Weights of a small GPT-style language model, trained from scratch on English Wikipedia.
Size: 6 heads of 64, vocabulary 2048, 22M parameters.
Architecture: RMSNorm before each block, rotary positions, no biases in attention or MLP, tied embeddings.
Training: a variant of SOAP for these matrices, 651M tokens, 4970 steps.
Each number is 50 + 10 x the weight over its row's rms, rounded and kept within 0 to 99. Layers, rows and columns count from 0. The size before them is the row's rms in percent of the matrix's.

# layer 5 MLP down (transposed), 1536x384, rms 0.123, rows 331-347, columns 256-319
103:52 39 39 48 32 28 38 38 43 51 49 48 44 53 48 44 49 53 34 51 41 37 50 71 51 40 43 56 41 36 50 54 60 62 56 39 48 59 47 46 50 48 40 49 47 57 58 55 45 35 56 51 39 57 59 56 80 40 39 75 40 58 51 33
102:43 48 32 62 60 40 36 52 53 38 63 57 60 66 75 44 30 46 38 59 28 65 72 42 33 64 64 28 40 44 58 39 54 54 65 58 65 52 58 55 52 57 57 64 61 58 42 44 56 34 72 49 54 52 55 66 49 54 87 52 59 43 30 62
103:58 44 48 47 50 67 49 59 48 62 38 45 39 41 51 72 62 34 49 52 42 58 40 63 39 60 39 43 55 50 43 42 43 48 54 50 56 53 52 45 47 55 45 62 60 48 39 72 45 49 59 37 56 34 33 38 64 46 60 42 63 43 44 56
106:31 42 57 35 53 50 44 65 38 56 40 65 58 35 77 57 66 37 43 53 59 57 59 48 57 49 46 40 48 46 61 59 46 64 62 41 49 50 51 33 48 59 48 52 64 64 27 51 55 59 53 69 48 69 49 52 42 71 56 50 57 60 61 64
100:46 47 56 68 53 31 43 47 32 49 65 69 50 42 42 59 51 49 52 49 40 53 44 47 48 45 40 47 46 54 50 54 64 44 44 51 18 51 44 33 48 41 64 55 60 65 61 50 50 50 45 55 19 45 63 41 56 46 54 52 55 49 48 51
093:41 50 49 51 61 66 39 40 55 65 61 53 46 44 41 44 44 34 45 44 52 48 49 45 50 54 29 55 53 36 46 44 71 55 52 54 54 55 33 57 49 68 54 42 39 55 54 52 53 48 39 67 53 72 46 44 44 35 56 62 53 53 62 73
097:44 53 46 74 44 43 60 39 55 44 55 39 52 55 26 49 58 45 53 60 40 34 40 57 47 41 47 43 36 45 49 49 53 70 49 60 54 43 45 65 22 57 44 47 48 46 47 76 51 44 44 44 61 63 47 30 64 56 55 44 64 39 67 45
105:48 40 48 58 43 57 47 47 51 53 53 55 44 51 48 67 63 50 37 65 48 50 59 75 53 64 50 58 56 40 50 51 47 63 39 67 48 48 43 30 56 55 58 39 54 41 44 55 41 49 48 60 26 44 56 59 53 48 51 62 36 49 45 42
100:52 57 41 55 32 54 65 46 59 59 44 60 60 36 55 33 44 51 59 46 39 33 58 49 53 47 50 45 42 52 36 51 52 39 16 50 59 46 44 34 34 50 67 64 40 70 44 41 53 56 63 43 57 47 47 58 54 70 55 34 65 54 58 43
093:64 37 61 63 38 48 47 57 58 56 55 62 49 41 47 56 52 46 52 49 53 54 43 61 41 65 81 44 48 40 61 34 45 39 65 44 42 54 41 35 52 64 61 43 53 60 66 54 55 49 56 48 48 78 48 37 40 35 47 31 46 50 43 44
104:46 60 55 57 65 40 63 47 49 61 44 49 59 44 49 57 44 51 44 53 57 59 41 55 58 57 56 45 58 51 35 36 53 56 66 43 54 57 56 38 55 39 42 46 56 38 47 62 51 64 43 47 39 58 53 35 57 58 48 34 53 52 61 42
104:45 47 58 58 54 38 59 45 60 50 59 70 64 56 39 50 50 55 38 54 56 41 45 33 56 56 40 50 52 45 48 60 58 57 45 54 45 46 67 48 65 45 46 64 52 39 50 44 47 54 43 39 45 59 52 40 48 54 58 41 52 37 55 42
093:47 47 36 52 59 56 55 53 45 39 51 47 45 60 48 45 60 48 52 27 54 30 38 50 60 39 45 30 65 47 55 52 38 27 46 38 52 62 38 53 29 43 60 55 44 43 42 67 48 57 52 47 75 48 70 58 44 67 42 57 64 56 41 40
105:50 53 36 49 41 64 42 67 52 51 41 52 44 69 62 57 57 51 26 58 49 52 57 42 45 58 30 43 59 30 36 53 64 41 43 23 40 57 50 36 44 49 45 42 47 44 40 43 58 61 30 52 66 43 46 42 36 45 50 49 52 71 34 50
093:33 38 48 64 44 56 59 47 58 53 63 45 34 36 53 54 54 44 55 37 43 26 52 59 39 42 53 57 61 52 56 59 46 73 47 57 47 52 47 67 56 43 53 39 21 45 49 76 46 58 39 53 52 69 50 51 34 48 57 57 50 50 58 60
110:51 54 76 52 46 36 35 42 46 48 41 56 30 44 53 46 51 61 57 45 64 54 43 56 48 40 51 48 36 55 30 46 40 34 48 45 49 53 48 54 65 43 60 53 58 49 55 40 57 29 35 49 51 54 66 72 48 47 54 54 46 64 47 57
101:42 51 51 62 47 54 47 50 55 71 51 62 41 39 57 47 59 50 47 42 38 61 56 71 47 60 60 46 47 51 38 49 55 44 65 49 46 54 45 45 51 64 40 59 57 63 45 32 60 47 58 42 50 52 71 35 51 50 43 58 54 42 44 56
# layer 5 MLP gate, 1536x384, rms 0.12, rows 332-348, columns 256-319
099:59 60 45 35 53 57 60 35 25 45 43 40 39 59 41 33 39 31 71 59 57 36 45 34 33 50 50 40 57 33 35 53 68 45 42 43 61 59 62 34 46 62 65 50 57 32 59 64 49 44 52 38 42 30 53 57 43 57 42 46 68 56 40 49
106:19 38 59 40 49 59 50 52 28 50 50 49 52 64 59 53 46 38 46 51 43 40 48 59 68 60 67 39 52 58 52 48 68 38 35 68 46 68 38 60 41 45 76 28 53 38 38 59 59 64 39 53 57 50 47 59 54 51 60 64 38 45 46 47
107:35 25 56 38 41 56 43 56 35 58 49 54 61 57 76 34 39 59 61 57 58 34 62 46 39 42 55 67 49 37 55 34 51 54 35 61 45 40 71 36 63 69 55 44 49 45 43 60 51 36 43 47 62 47 45 44 49 69 56 45 45 37 56 58
098:45 62 47 49 59 49 47 38 39 49 55 59 42 48 45 51 54 40 43 31 52 50 70 65 39 46 50 49 61 33 63 39 49 50 51 46 57 73 46 34 50 48 48 40 39 30 85 34 57 50 45 59 44 60 62 53 58 25 51 59 60 66 45 33
095:44 60 28 36 43 45 23 62 39 43 53 61 45 62 38 55 50 25 44 58 55 55 28 46 44 43 60 58 39 50 40 50 62 70 30 61 56 49 43 38 48 48 72 45 45 46 54 59 48 49 36 61 57 62 46 54 62 61 69 44 43 55 57 44
100:41 57 34 51 54 45 59 61 49 48 40 51 55 55 55 53 63 51 35 37 40 50 41 44 63 44 56 50 46 43 56 48 62 41 48 59 43 56 55 58 60 58 47 36 48 32 70 30 35 52 51 46 39 55 38 52 63 49 39 68 28 57 56 58
099:39 46 52 51 59 48 36 70 52 52 47 28 61 49 44 56 24 58 48 54 52 32 55 69 48 47 60 50 54 43 45 56 54 49 53 45 45 57 57 48 58 54 58 54 63 42 39 46 49 54 45 42 47 56 44 59 53 39 23 48 59 57 58 63
102:53 42 52 66 65 38 53 35 51 31 40 62 51 49 47 53 35 59 41 57 51 52 47 47 60 52 56 43 46 61 33 59 61 55 39 53 54 52 62 57 25 63 66 39 55 35 39 45 60 38 72 53 51 50 68 47 45 49 59 52 48 44 44 52
090:64 33 53 49 58 56 52 58 42 52 48 55 44 52 50 61 44 53 51 63 49 43 59 52 59 36 46 53 61 47 57 59 41 56 50 31 51 58 41 53 34 68 54 40 32 59 43 59 67 51 59 39 35 51 53 41 54 57 59 64 66 43 69 52
101:45 41 54 43 47 46 52 40 57 41 58 53 52 49 50 72 34 42 54 42 44 36 57 26 39 43 56 41 36 45 45 49 57 51 47 41 64 43 34 55 35 47 32 43 67 52 46 46 33 34 54 45 50 55 47 28 67 57 52 68 46 36 50 65
104:53 38 56 32 44 58 54 55 56 61 47 55 63 43 56 34 64 45 57 39 62 59 63 41 42 53 58 62 60 54 48 41 61 46 42 44 36 55 65 48 40 49 53 50 45 71 50 58 62 51 62 60 48 62 50 64 41 46 64 67 57 64 66 68
105:49 40 41 41 62 63 45 59 41 55 52 64 68 52 65 65 56 39 57 49 51 49 51 49 47 53 49 45 60 47 55 46 56 51 60 57 50 55 57 50 72 44 54 40 46 53 50 57 78 57 43 37 65 50 39 48 60 38 66 50 49 39 51 42
106:27 35 60 48 59 51 45 51 22 56 27 73 59 65 52 47 48 58 44 36 54 54 56 51 65 29 42 60 56 52 28 67 63 68 42 48 42 39 58 30 65 45 49 46 47 63 38 53 47 57 48 45 52 61 44 39 51 41 54 54 58 54 69 41
093:44 40 39 42 63 53 42 53 40 42 34 53 55 64 34 39 54 51 46 49 49 48 69 40 55 38 36 48 54 47 41 54 56 58 51 63 53 65 55 34 69 49 56 41 40 47 40 41 72 51 41 55 53 45 31 42 37 35 58 40 58 41 57 34
106:38 40 58 38 62 49 50 58 64 52 48 47 33 37 57 60 39 47 41 32 66 46 42 46 64 52 53 67 54 60 45 57 50 49 60 43 41 52 58 51 61 67 51 70 46 61 65 67 63 64 47 56 43 49 30 43 57 52 52 66 48 52 44 29
104:50 41 54 42 52 48 41 62 65 38 47 49 56 75 49 55 54 46 51 69 58 47 58 58 31 44 49 17 42 40 63 39 47 53 53 34 66 60 33 53 45 45 58 51 89 38 58 56 53 48 52 47 68 41 42 48 48 50 61 42 36 62 51 41
096:45 48 47 48 52 51 58 41 63 58 57 56 36 38 31 50 54 51 45 46 47 34 54 59 31 37 53 59 54 53 50 48 59 56 69 57 58 56 42 38 57 47 50 44 46 49 63 68 66 69 62 58 49 59 62 55 47 40 45 47 57 70 53 55
# layer 5 MLP up, 1536x384, rms 0.128, rows 332-348, columns 256-319
101:55 57 54 66 61 25 61 63 34 54 48 45 58 71 40 54 56 47 46 36 42 62 46 46 58 31 50 49 58 65 62 41 45 60 46 46 68 59 63 60 43 46 54 48 50 77 40 45 47 51 51 74 49 58 52 51 33 53 43 56 46 37 57 76
105:47 38 62 51 50 65 59 56 59 40 41 41 50 56 50 47 48 66 50 50 61 45 51 36 34 68 57 32 64 32 45 51 49 63 42 66 54 33 35 48 51 40 48 58 50 43 62 53 56 48 44 64 48 41 43 41 63 29 59 55 55 50 60 45
101:66 53 59 43 56 49 35 65 57 60 49 50 46 44 63 55 58 51 45 56 53 36 52 57 48 42 54 73 49 36 59 66 37 59 43 55 61 44 36 56 50 55 56 57 59 45 62 42 55 58 59 33 67 58 45 45 40 77 49 51 40 46 40 43
095:38 48 52 42 38 50 56 50 57 41 48 62 38 56 55 38 62 56 49 41 41 49 56 44 49 39 37 40 60 31 75 42 49 24 62 66 42 54 70 54 36 57 47 50 39 27 55 48 37 47 31 60 36 59 56 52 56 34 41 39 20 50 51 68
092:43 46 56 45 56 56 59 46 37 61 46 38 63 56 38 56 56 60 54 60 32 40 57 44 54 66 55 42 65 40 58 59 53 52 54 52 37 67 48 46 56 54 43 48 60 55 58 43 39 64 61 35 51 31 57 48 69 58 48 58 48 59 28 43
095:56 64 58 23 50 63 42 43 52 60 37 65 52 67 60 46 39 46 51 55 44 40 66 65 46 42 47 33 48 55 39 63 47 48 50 42 63 39 52 40 34 55 49 23 49 56 55 51 67 44 41 46 65 54 45 51 52 32 44 49 50 76 43 57
101:60 64 35 50 48 23 42 47 55 61 56 46 51 35 52 42 38 38 52 51 47 44 42 41 52 49 38 70 69 50 50 37 55 61 35 43 60 51 51 62 45 53 48 60 51 38 70 56 61 55 73 38 42 43 51 64 45 48 33 40 61 41 40 43
099:61 60 64 54 61 49 47 61 42 53 36 47 54 49 55 47 47 23 35 58 61 42 43 41 46 47 48 67 44 51 40 37 56 58 69 46 54 48 55 44 51 41 58 57 50 51 58 53 44 53 41 51 51 51 37 46 50 63 35 55 49 55 59 59
087:46 50 74 48 36 50 59 47 46 40 56 47 60 45 48 40 45 41 49 46 41 46 51 67 37 68 41 38 57 42 54 61 33 34 47 76 43 44 43 47 48 62 49 65 54 49 42 52 56 59 49 62 60 53 55 42 54 43 65 36 55 51 60 41
102:46 51 70 78 45 65 55 40 48 41 64 43 59 44 46 60 54 59 46 23 60 37 39 65 39 65 66 55 37 44 45 43 54 39 49 63 57 51 34 49 55 50 29 62 48 41 54 38 43 47 52 51 46 42 43 46 53 48 44 24 56 53 44 39
105:48 54 61 58 50 75 49 55 54 70 65 59 40 70 37 62 38 61 59 60 32 50 47 66 68 65 51 29 73 54 38 53 50 48 31 50 47 46 45 59 57 58 62 56 39 47 44 31 55 60 36 47 49 42 47 48 54 52 35 28 55 40 45 52
101:52 48 45 60 43 59 40 71 41 54 39 59 53 51 48 61 56 45 44 46 57 56 49 45 64 57 47 61 49 51 68 66 55 51 71 62 51 55 73 42 56 57 54 54 40 33 48 70 63 68 52 59 66 58 45 38 57 50 50 54 27 50 34 29
104:43 46 53 51 44 47 48 58 45 40 41 36 48 61 55 42 40 49 58 51 46 63 56 40 48 55 43 59 54 78 44 54 48 47 84 49 54 55 33 59 53 64 37 48 47 45 58 51 46 39 43 37 54 44 44 78 57 51 47 58 48 51 48 46
092:35 49 36 51 27 44 61 39 50 41 62 30 48 54 54 56 59 72 44 39 39 58 70 49 40 48 56 44 43 45 55 51 42 51 39 38 46 57 39 47 39 57 37 61 51 60 53 44 35 34 64 49 47 62 41 37 43 59 40 47 35 46 48 47
107:54 38 43 38 40 59 59 47 36 48 53 38 34 45 59 59 62 49 52 61 50 51 54 61 49 36 38 33 45 49 49 45 35 51 46 36 53 41 62 41 51 44 53 35 57 58 40 61 43 47 67 58 42 43 49 43 56 49 69 62 58 59 40 36
101:46 65 37 69 49 62 63 51 37 40 45 42 24 30 53 30 51 60 57 49 39 54 65 55 56 39 43 53 50 36 33 56 65 46 66 64 56 37 70 54 53 72 49 58 51 54 41 49 43 52 52 56 36 47 56 64 62 38 37 65 55 32 49 48
095:59 58 44 43 63 46 53 65 50 55 46 51 77 49 67 54 51 44 53 49 45 46 36 48 49 49 46 46 39 58 50 52 54 53 46 53 47 43 62 47 49 55 57 40 63 74 41 47 36 33 32 47 53 43 52 44 40 63 46 70 53 46 56 42